python train.py --head_dim=64 --hidden_act="squared_relu" --positions="rope"
Each number is 500 + 50 x the weight over its row's rms, rounded and kept within 0 to 999. Layers, rows and columns count from 0. Numbers have three digits each. The size before them is the row's rms in percent of the matrix's.

# layer 2 MLP down (transposed), 768x192, rms 0.0971, rows 638-671, columns 96-191
100:580478573509433506517501465421546540433566475631498490518533538513474610539511469435417470570462520564453506422480512462454479585472532450526518449616493471494453401582507514482545514509501538526444522411492553510490476488521504460516488416545468491562462449462417483433556460569446478538
103:552463506492597434455547529423616446484484534557481518551478482483531589537588523597603585514491543524453520491533527554489421407453511458550441476525538520422422474507466547489495584399486453562590521470486487516568421497468450443545473387501381433561476582521538587504554443532588509542
119:461583561565533548579523478468498512478460605499454514448452503467534518628518533602482544531515451437470498536552473489550535413473505553440455537460509593460500573484508522473647522554463452437546503503474538579461392381509459589532529564562525415514538501507538427454474488584543478523
086:573448458420475519397542538483554539519505588519599531551499474488467547455472507472494481499458483497404588445505528538471575457529451434538459437524510472513491476489450493481508564468456491529411395571515393555486567481429502585529519446448456569556397434455569487460556476564465532521
100:452474585566487509477563508466456494507551538543555427517522488425554538529466506486535503501471450513477574594468461349540537489454580595541538449495451516455469506488487542411530497623512446517472507511449443607553419470434499572529465441477542538539471544599513558453499534585446485453
104:507470417560506454530437420452569481471498498482596495490506494559516479609482494509455529582580454486483517402542529546461542378417487417446524426621381492466441454480463507502528408475569507504428426503580486428582544347437460597486536522511462472526468464506550463476544531549458601471
108:466451506551454418502472485431519457397597453496509578481434520532506422488495540547578575416473515516594510468518555494484511459433567514497463434547391489528409433446498442506542463452484501394493489530569474427486535505473532509514533506565445478444460590498523468443547501477505569430
105:527504577486447422532526445467508467441455510554576527418415521550554527433484536462482534597522406399531558501404502514485536478471530505475516400578501492508483468539552460451436542442577539374524472492444567542451463416450496509465505480471525470523548496499554494524544496524512411534
110:509298565475447535539534449525499491479436463592433446478429560557467515499463521513446469499480459418497479471471539503527493515496508557512500486513562376501473458452503448489541469577534485389554465492555513601551540387440477547430499522527457455587448518524396456523495476510546541479
108:446519498451543540493537463484392565502592539530461588506454460544408563501576538476539516535399498588509562489481539477538396501490580389553513438496490416489376409513548574444603545434480517472498513565548474564455546474501493569622514554491524549509529566527501530442569498417462428511
098:449460550417478635511511514455444532475500526543429567501523512530461445506422583528506520497469430502611450532519566498543520539457486539521525567584528596468444524519517554463531512525498369433547438510523587459445597427489441443463466516449475503590507473547541522439448429453478495516
108:479492546508554440473425606493507477450439476555493513549413501528514396589494541499468514494498595447551428541450543456555440575519436438553437604529458480464429431465427530535492508439538446465453531544566493504445510492536446542548508444574481554513530481443485541458484492424595595589
090:494489464572444472564501484457527541523529512504461449574461516489527502573422464426496511528441516410472505509497533418526499494564484526511563463479505441547483431410402445480490590469466393524470569472403547510470568464491501470582519551490557620447516576513527481514497455496505644471
099:468512486500536410457516581444547537479421512605541495529452545504465483487533533515543533546505420559567517373504488380447489460609515500527463501481434541547418496512501513415516603506487514530390416505489486495461415499494438488530567448506531484492636537401547513462461522572439568617
099:536543510566474415480568433426430580420461454373498560448564517472501368580475567543419418512533569536435489426441591451535474438432483493579495504456499493468546558535503497514448500552498466461535454487545479477469491532483467463491502461511507447457471538630494496499596458517585515534
101:529456558503461510491397532494438545454489461550477488424558463617532467442521469522554471479489530475449516484512511484563656513525397455506377535557587414467462434439470578556502464506568463441419426520546442565514508478532459491444389413535510607538506672500454505494562575488494550511
101:473525442443437399579562506511580468485469545548522530505531546579457419480456561479589460483489487443507536492446496593490496464469481472517532491557425489551554549467579563502473512436471447433467510540582458527595508426531525559499497446555525409476478465509477574486407541472457553522
102:479633453504505542485428560527512462517464467553469462495475504499537565516461498540485513503474529563525620571553432441463633459449554470451554473551480501481387442437466484498380536507446480398493526521391477551445547560521513458497485479495496481487487470490374466492498456421466512512
098:486546506514449451506580447397550550551502538536511510514509531499473509487510416474513496485522579502655576419512515481587536450495426469572518477519428522450455435498496542483496491470447463455469539430503617522503516486507508563468401413487478522532479511546535493480595547533445461430
106:620478589615537458447516431511530526452536635537500427485594504507498489522388470534425618502468487487448480509560565499486510426487495444523581450516438514470517481555443502557474499497565394483490402401441508490501514472545560477504550409475583462473502443437485521419459523475497530619
092:533467496519551455478519560539461419581569505511557434456504592481652527490445483542570396522497531506429523462476584526453426396531489565468453454512464545447455474483465576480506518407459444520494549551447497514560543517461513590574526379414485456450497460509549521501520521502565538499
114:489560552431510538513516503474460554523460443525470462547437495406535406448433355561332597583495500495638417520479507478539432504487494467552484503503459563491515520470413481502560471505449526407517559510497517572515509409530508490538443500477503554551464482488498487532435582453527440568
110:426511536486600467505528466470515499476471498595494457533477540529506567480486550455492560541532570640530490502399508554582508526527500429507493469369392546445457510411548584506513552515561555471549605641524489465444529436473406583495495464533542490464576469499518568468537468425533496561
092:601518511505457535480376468423536475551458583460536427553411453570483445517490475524473408494491487526515540386548446568549490604588516525448443486387542474517502570467550499427449461522442436487454494580481506443471501445569478493458582512489473459492522520495498474492467573455522493487
109:494546545584411482456527479508553483460450485463495570478514530547504556526469498502420607450525444507501499473535553491526479485419555605425478427509424617455687528525449505535480550587484577482537442549490472594449460560510534529514523462523488508454514521502421493507543524511491462544
096:460513511401559527528498464514543564540494535598537503548447441517456508495461525426471455429460459541514500428452497456534527515465549431455421480511591459527435496448612519469476537502493364385440544512565538501534438561532448443477530501491488489456488460512386574527583498471476455514
103:422457519507479462584588497453537439546458518402494436540511590473432481526449541468459518482601552457572577435430450478548485527403495538476537495485553552456489554518560543371478495523516440571476450486435497471499450510475455436510525433529458552470407499517539541490467486509484463502
097:556449424598453459478439578550441597410501526446456453583453588528470488587516536460480588521448591426510569494482562494577453458498537605513554478477498459489548524519492457561465547481452481492552431497540510522533468458524498522475534444469525498484468573468526483427494450474517466557
094:505513496526498496543457464395508590614448543519532491590461599449463519505498518500358434476435526526557490555531545433577359598594452445495499464510461496475422534511543658467454521433521498519503489420507477517409518529444535526557506476491465457490489507496449502494446577486462533524
104:513531503531431454530605487518511486509499528563489551479505549465555482411477445477491349515542518503449479452514481466558503468402484552547574564443584410564455437454505574471529524513525499422364467538510496401517452604488537492455521441442424505503528433427475526473444457473507491468
103:438405441481438530460488479517424418427522548578543611410410520507575468523387491520507500508561552461515469428434501409497570432497457526481425465474530520429511563513463528551437593512471499436398524411549516539426544517611522493467442535528491541462486546487483545498373436465503484493
103:485529486462427435485521517437605410531564517506532462593504511457592567447428491598462435557571506466473583478464499414556455466486472468593504480517447617495503506566456442524447546558462432545437420483499574503480525478480516481477438508529580434456391561603399500580450538530523542453
099:519478362502489520572503590524479568587450471501492428522533518520538562540502592570511489466509462529410539455485442535463401471611534483467337547497470499582483493442574469524576581539519471530528411582507396463473495515446499495562524515572424468525529543459433441485603585432586566470
099:487470506533512385498571460404466371519463466477447502496530592467574560477459490461483541458510435457461490413463454500517504527390533497558525466500542596456457484546482562466449490514539460517473470463526468554513464396466577474597486487483497509479494518530561512610489534490490543549
# layer 2 MLP up, 768x192, rms 0.206, rows 639-672, columns 96-191
105:480511565475527522514512560425454476464494516522497592424515474465494541480577499556559449506528624479568511429504449587497498522494568438542517475579456485415445482582472535532470511484520609447520542410501476493458439544489443517498550505465569535526502561436479500441426541553568519548
116:497469564552470518465490495469441441489482502464437472502444597498486476507526516431573457577422477471546531451415523604465471412452517539443482520551551513429451462478510479494496407518531461541428555529578476499489465473533500515463590517484486493567437539510472463504469601414466474446
089:571427441454503506471517556476449509564459580462615597556520461515460553483482565456489458595494488519487506492546554575475577552502405512535493452495576520561527543497476487539487524433432519527445422490486439580516545444374482529482582449502420627638490391448479477501540453481504514528
100:510578533543542612455508455542523454549588581544485430475493531491502522529434484511493626440495506470474514467494534624539480531492559542497588472490445545460466561539401552497405509492473487452445549546564500497599496432508414525545484499490456517510536530523505532415437385608448515456
103:483579421566477552515507474476506509588448566540495461457515573448450422490435514528451594513505469510459529497528498563375510438484457538544601537561446557497476515496551508495564436491595514479489467506535494363498548432462525453530478565513504434455528366454443460614397641564519544528
107:579512486511382552417508463528503554364522441499471462523525591479484526477499456562457529508500499432513554521414517482472409536492489546479516517465487535500550443498500546491561457416530535435526438500392472437519555532526617506494559463463518429566508554534484392463455498554499537486
100:556528512487480477501589507481471445455544568379400419501572445571382510502439432586458517483487449494543443569496450539459457522554563450486553510564563434405614557505510534569479407467498518458506537595547478456459539416485523554411520424561513419527482465477460481509451515498469506468
110:576442452431482557551413541542556514578511504463553489562459492453438544457463432417579540424462445400513421466494538431461467445547529460537533524524491452505460513518467567534557478556544492396456520555483512652485544470481508528555642558513478426514489416455434421395443484509537547419
106:488509548478515512494398472419505532464423542452450476581549538536529508476519449420523419439455476527500478544487523453495531486505585479555505512476549513578395461490493510490503535411542522455569552477519484566496507449512503503523521543538530452567540643503504438588517491571364419486
099:408451538491543483452474512443456432442396401519502487530448509485370585446410466450501500393488506524525494600464507524503603486436520534556596505384545503442544492548554435509554490455549480451465602521528529450447454457436500476480543553468506487433525499446466535485403539502442421539
112:532463396506481442531466535442568486504485574549418506530455518513578451521497479431506466593439425491459499602519604486506487490491470462506389413352506417561466459500541462522492530497476490579448443547581466448442589538571549459409504456485627485496451438537484396462561549462478458567
089:471443437450431473589490482482526521578519595458524505539460429505510500501461487471507461504459503430414447508527519421444456464519474591515536460464504468509502454447500506567503575470504377510478542439508452493466587453537476417545546549477575572427528511487421509576471455541439619488
088:494475546503624400506463561499507548463558509553624408520434519539497522503532543471587529517507484544550483520615423475436531552640589549537499502472466500503517475555469498412569616457403475517488514494517458461433482469534481476562610509556520445509507509426547373562487519561484543471
088:588563553593493559474574494444486472473456466533382505519492534553588492511472549491569480556471344531535448472535489530462484499487518575504595481517542492498567501519467518546565523456573497502431506440573554542481405383532485452557446485491642425510438509456491467494480556506461512429
100:489541518538448464478451595432563554491463436558531421505510465611442552441488450548524499445527598502560470510459418475542510466602565565452390527556440512490479441432493487504600429508563554442479467514572528488495497465495483527515456468479436595522514570516501507446522491485556496467
096:474451604433456491539480474515512479462470539473434482593554428520403461457456506445435541484516460513546488532494452548555601504479410452507520520460570416545530571551561487531441499531623496485500572487417432465404439462405491467459492523491522534584378500523509523498456459453378455599
100:521569586484578585593524558467539428601457492549440516397525501493497543464496500569526488447453489545464569596546538456612548451560478450454552441576549417475519505571525455469505484503453519404540557482480519476423546495550475489508482401532536568534536464392411535487432509419545524484
099:561403582510424519490491482467523571546538508423452467433478447495494497462482439489556466516507514411591584408547513466550461449496508616508481533508443530459487462461504510475462534431495502469511444451558602522508547548467468478540469459446525576504511444540538608483467588519525485494
104:507503451625445477476440510485543564487538504495508512588533503491551596558504467520520542440510494537431445541419495462436460530502505511591491526497492413474515567519461508561410472489470542478565467477529496454450483461436488482509546433434506506499535401527550487452533443468467507474
090:484454455497515458500464490440431453443548470486519393463515544489608489498508544494538397526476442488442397493497571461442540475562510484455560468463481558515556490481459442472506558516511438587497484469486454479506472527466467422523516417483484377463502510455460486464496534563565459467
119:477501462462455484448532542509538561551448473482323533540476423481550571420435517532523518586589467542636502530517466475507470581432555589480485553541489562476497371392588475426486483535595521480529525519525553580490527580482498529579439526506522488560554543557524470477484464614481449542
111:526509506508493551505518543469446501403519582563483514604405473510544444478513427565493478549512466423578419492488496501514569447505517539539623551433510501562565519433535476498541517599520548413445562602449518499516556538514474496457410525485539525565475439482600586542490465553597482510
089:560522488451452536508470472467519507524451575512505494498415490618527527503440477583484404602517484532486452343561546583579524545536472522505483514408480434518606539485602459409485500488485518492486445584477545463427478577518521561538592535463550506494450500473534491465464570465490509484
108:460511545436538461455489503552522469495509525533460567547512527545416483476336492533450485505512405570551469541468552490516515539544535570523468555486398489519480517551497523622526507625391551533474436505454486561536563457603581447555473550461482433477443548443505570519444571597542542522
097:491419474435498590497447460513525511501481577552553471576406481598460593512508513521438523485448484516528411529554568522592430536548503507487488534457541437453476559473533502440434479420511441425472552496562532444547541628428540513504599475540529524468515435502414539531509436517539502471
111:452500456466466518531538578511477379515498492502471534539474578515484461520576534500545466550510494501522503484478541402493509494403481594543502410524507485458529573470613579472484531496558465481461437503553599486500537598476501493450547541452469462550518520433479458465553498492461441467
109:539555574427451488461484495419493443679454583500492473498440434512481630377472508496503497450390524482430497424568451556474463484459492511579433519505538420608562514616559496487565484486505492439512511558422455491464482521481448568462482543524502497502466510467463532532618454506484520504
094:551532533467459492510497416450469552519500540549502476525472527482469499518501513543458451465590481539486498538518503474546532499524522381531493462587500492504500610472508541515496499473451538573549472491482403520465507613536605463538537529451506450509522408481354492475479659525487480479
102:497417509504494464555524485548580559627475499520467607487478510526452493463431447539523398556590543447404440440544448553585538591462450511534590523420565449473465544535498503511428530502542567489456530504500469529494493564565525515532518535465511483496518483435482555574549438548581494406
096:481464421394454581488550468502519459476494475454529541524571516524600466460551622498534594483493552508426425448501450453462517467502590510424538526518566522574500500519477485495475507496525519394420519466492504497432563505592461448542431404467427570549502465520564465373529547532413500541
121:530516478566505471402539534551593466514473488534449536467541520575519525456483553484485457578478400473435461454515497490543531550512432547493527525540621537493504573591579569435523446505539469450458538536480484643518445533501529544471556543535468436515481482478436578540495513461366446506
102:482616450571500477546473565466478540483447513454560523510638424495457510552462594538524490517510483532469495479502514532465498450499549455485369543492548478552524483493559500514571590536471554426519459547549328499507525553449501433494500595511578377506483552457439477447456499448564501491
095:595512457473479535441624505501465462479552592520410446534539470565523553411435484518483469471536485448527474420431544468486517411518515517412483472494493452537432499492557494539531414586417479494539477482544526616460497489520438533492519431544472452500519451540516562565480476498529455533
098:465548460558495414480542594419471514392521525485523468527441512461569595414472588454428536464504541469506503545618426440546466468535443579394459546457412462464506500475520496575563498514517516537475561471486538565555551509478526534579510492437473572540522491562494465455545473440535507530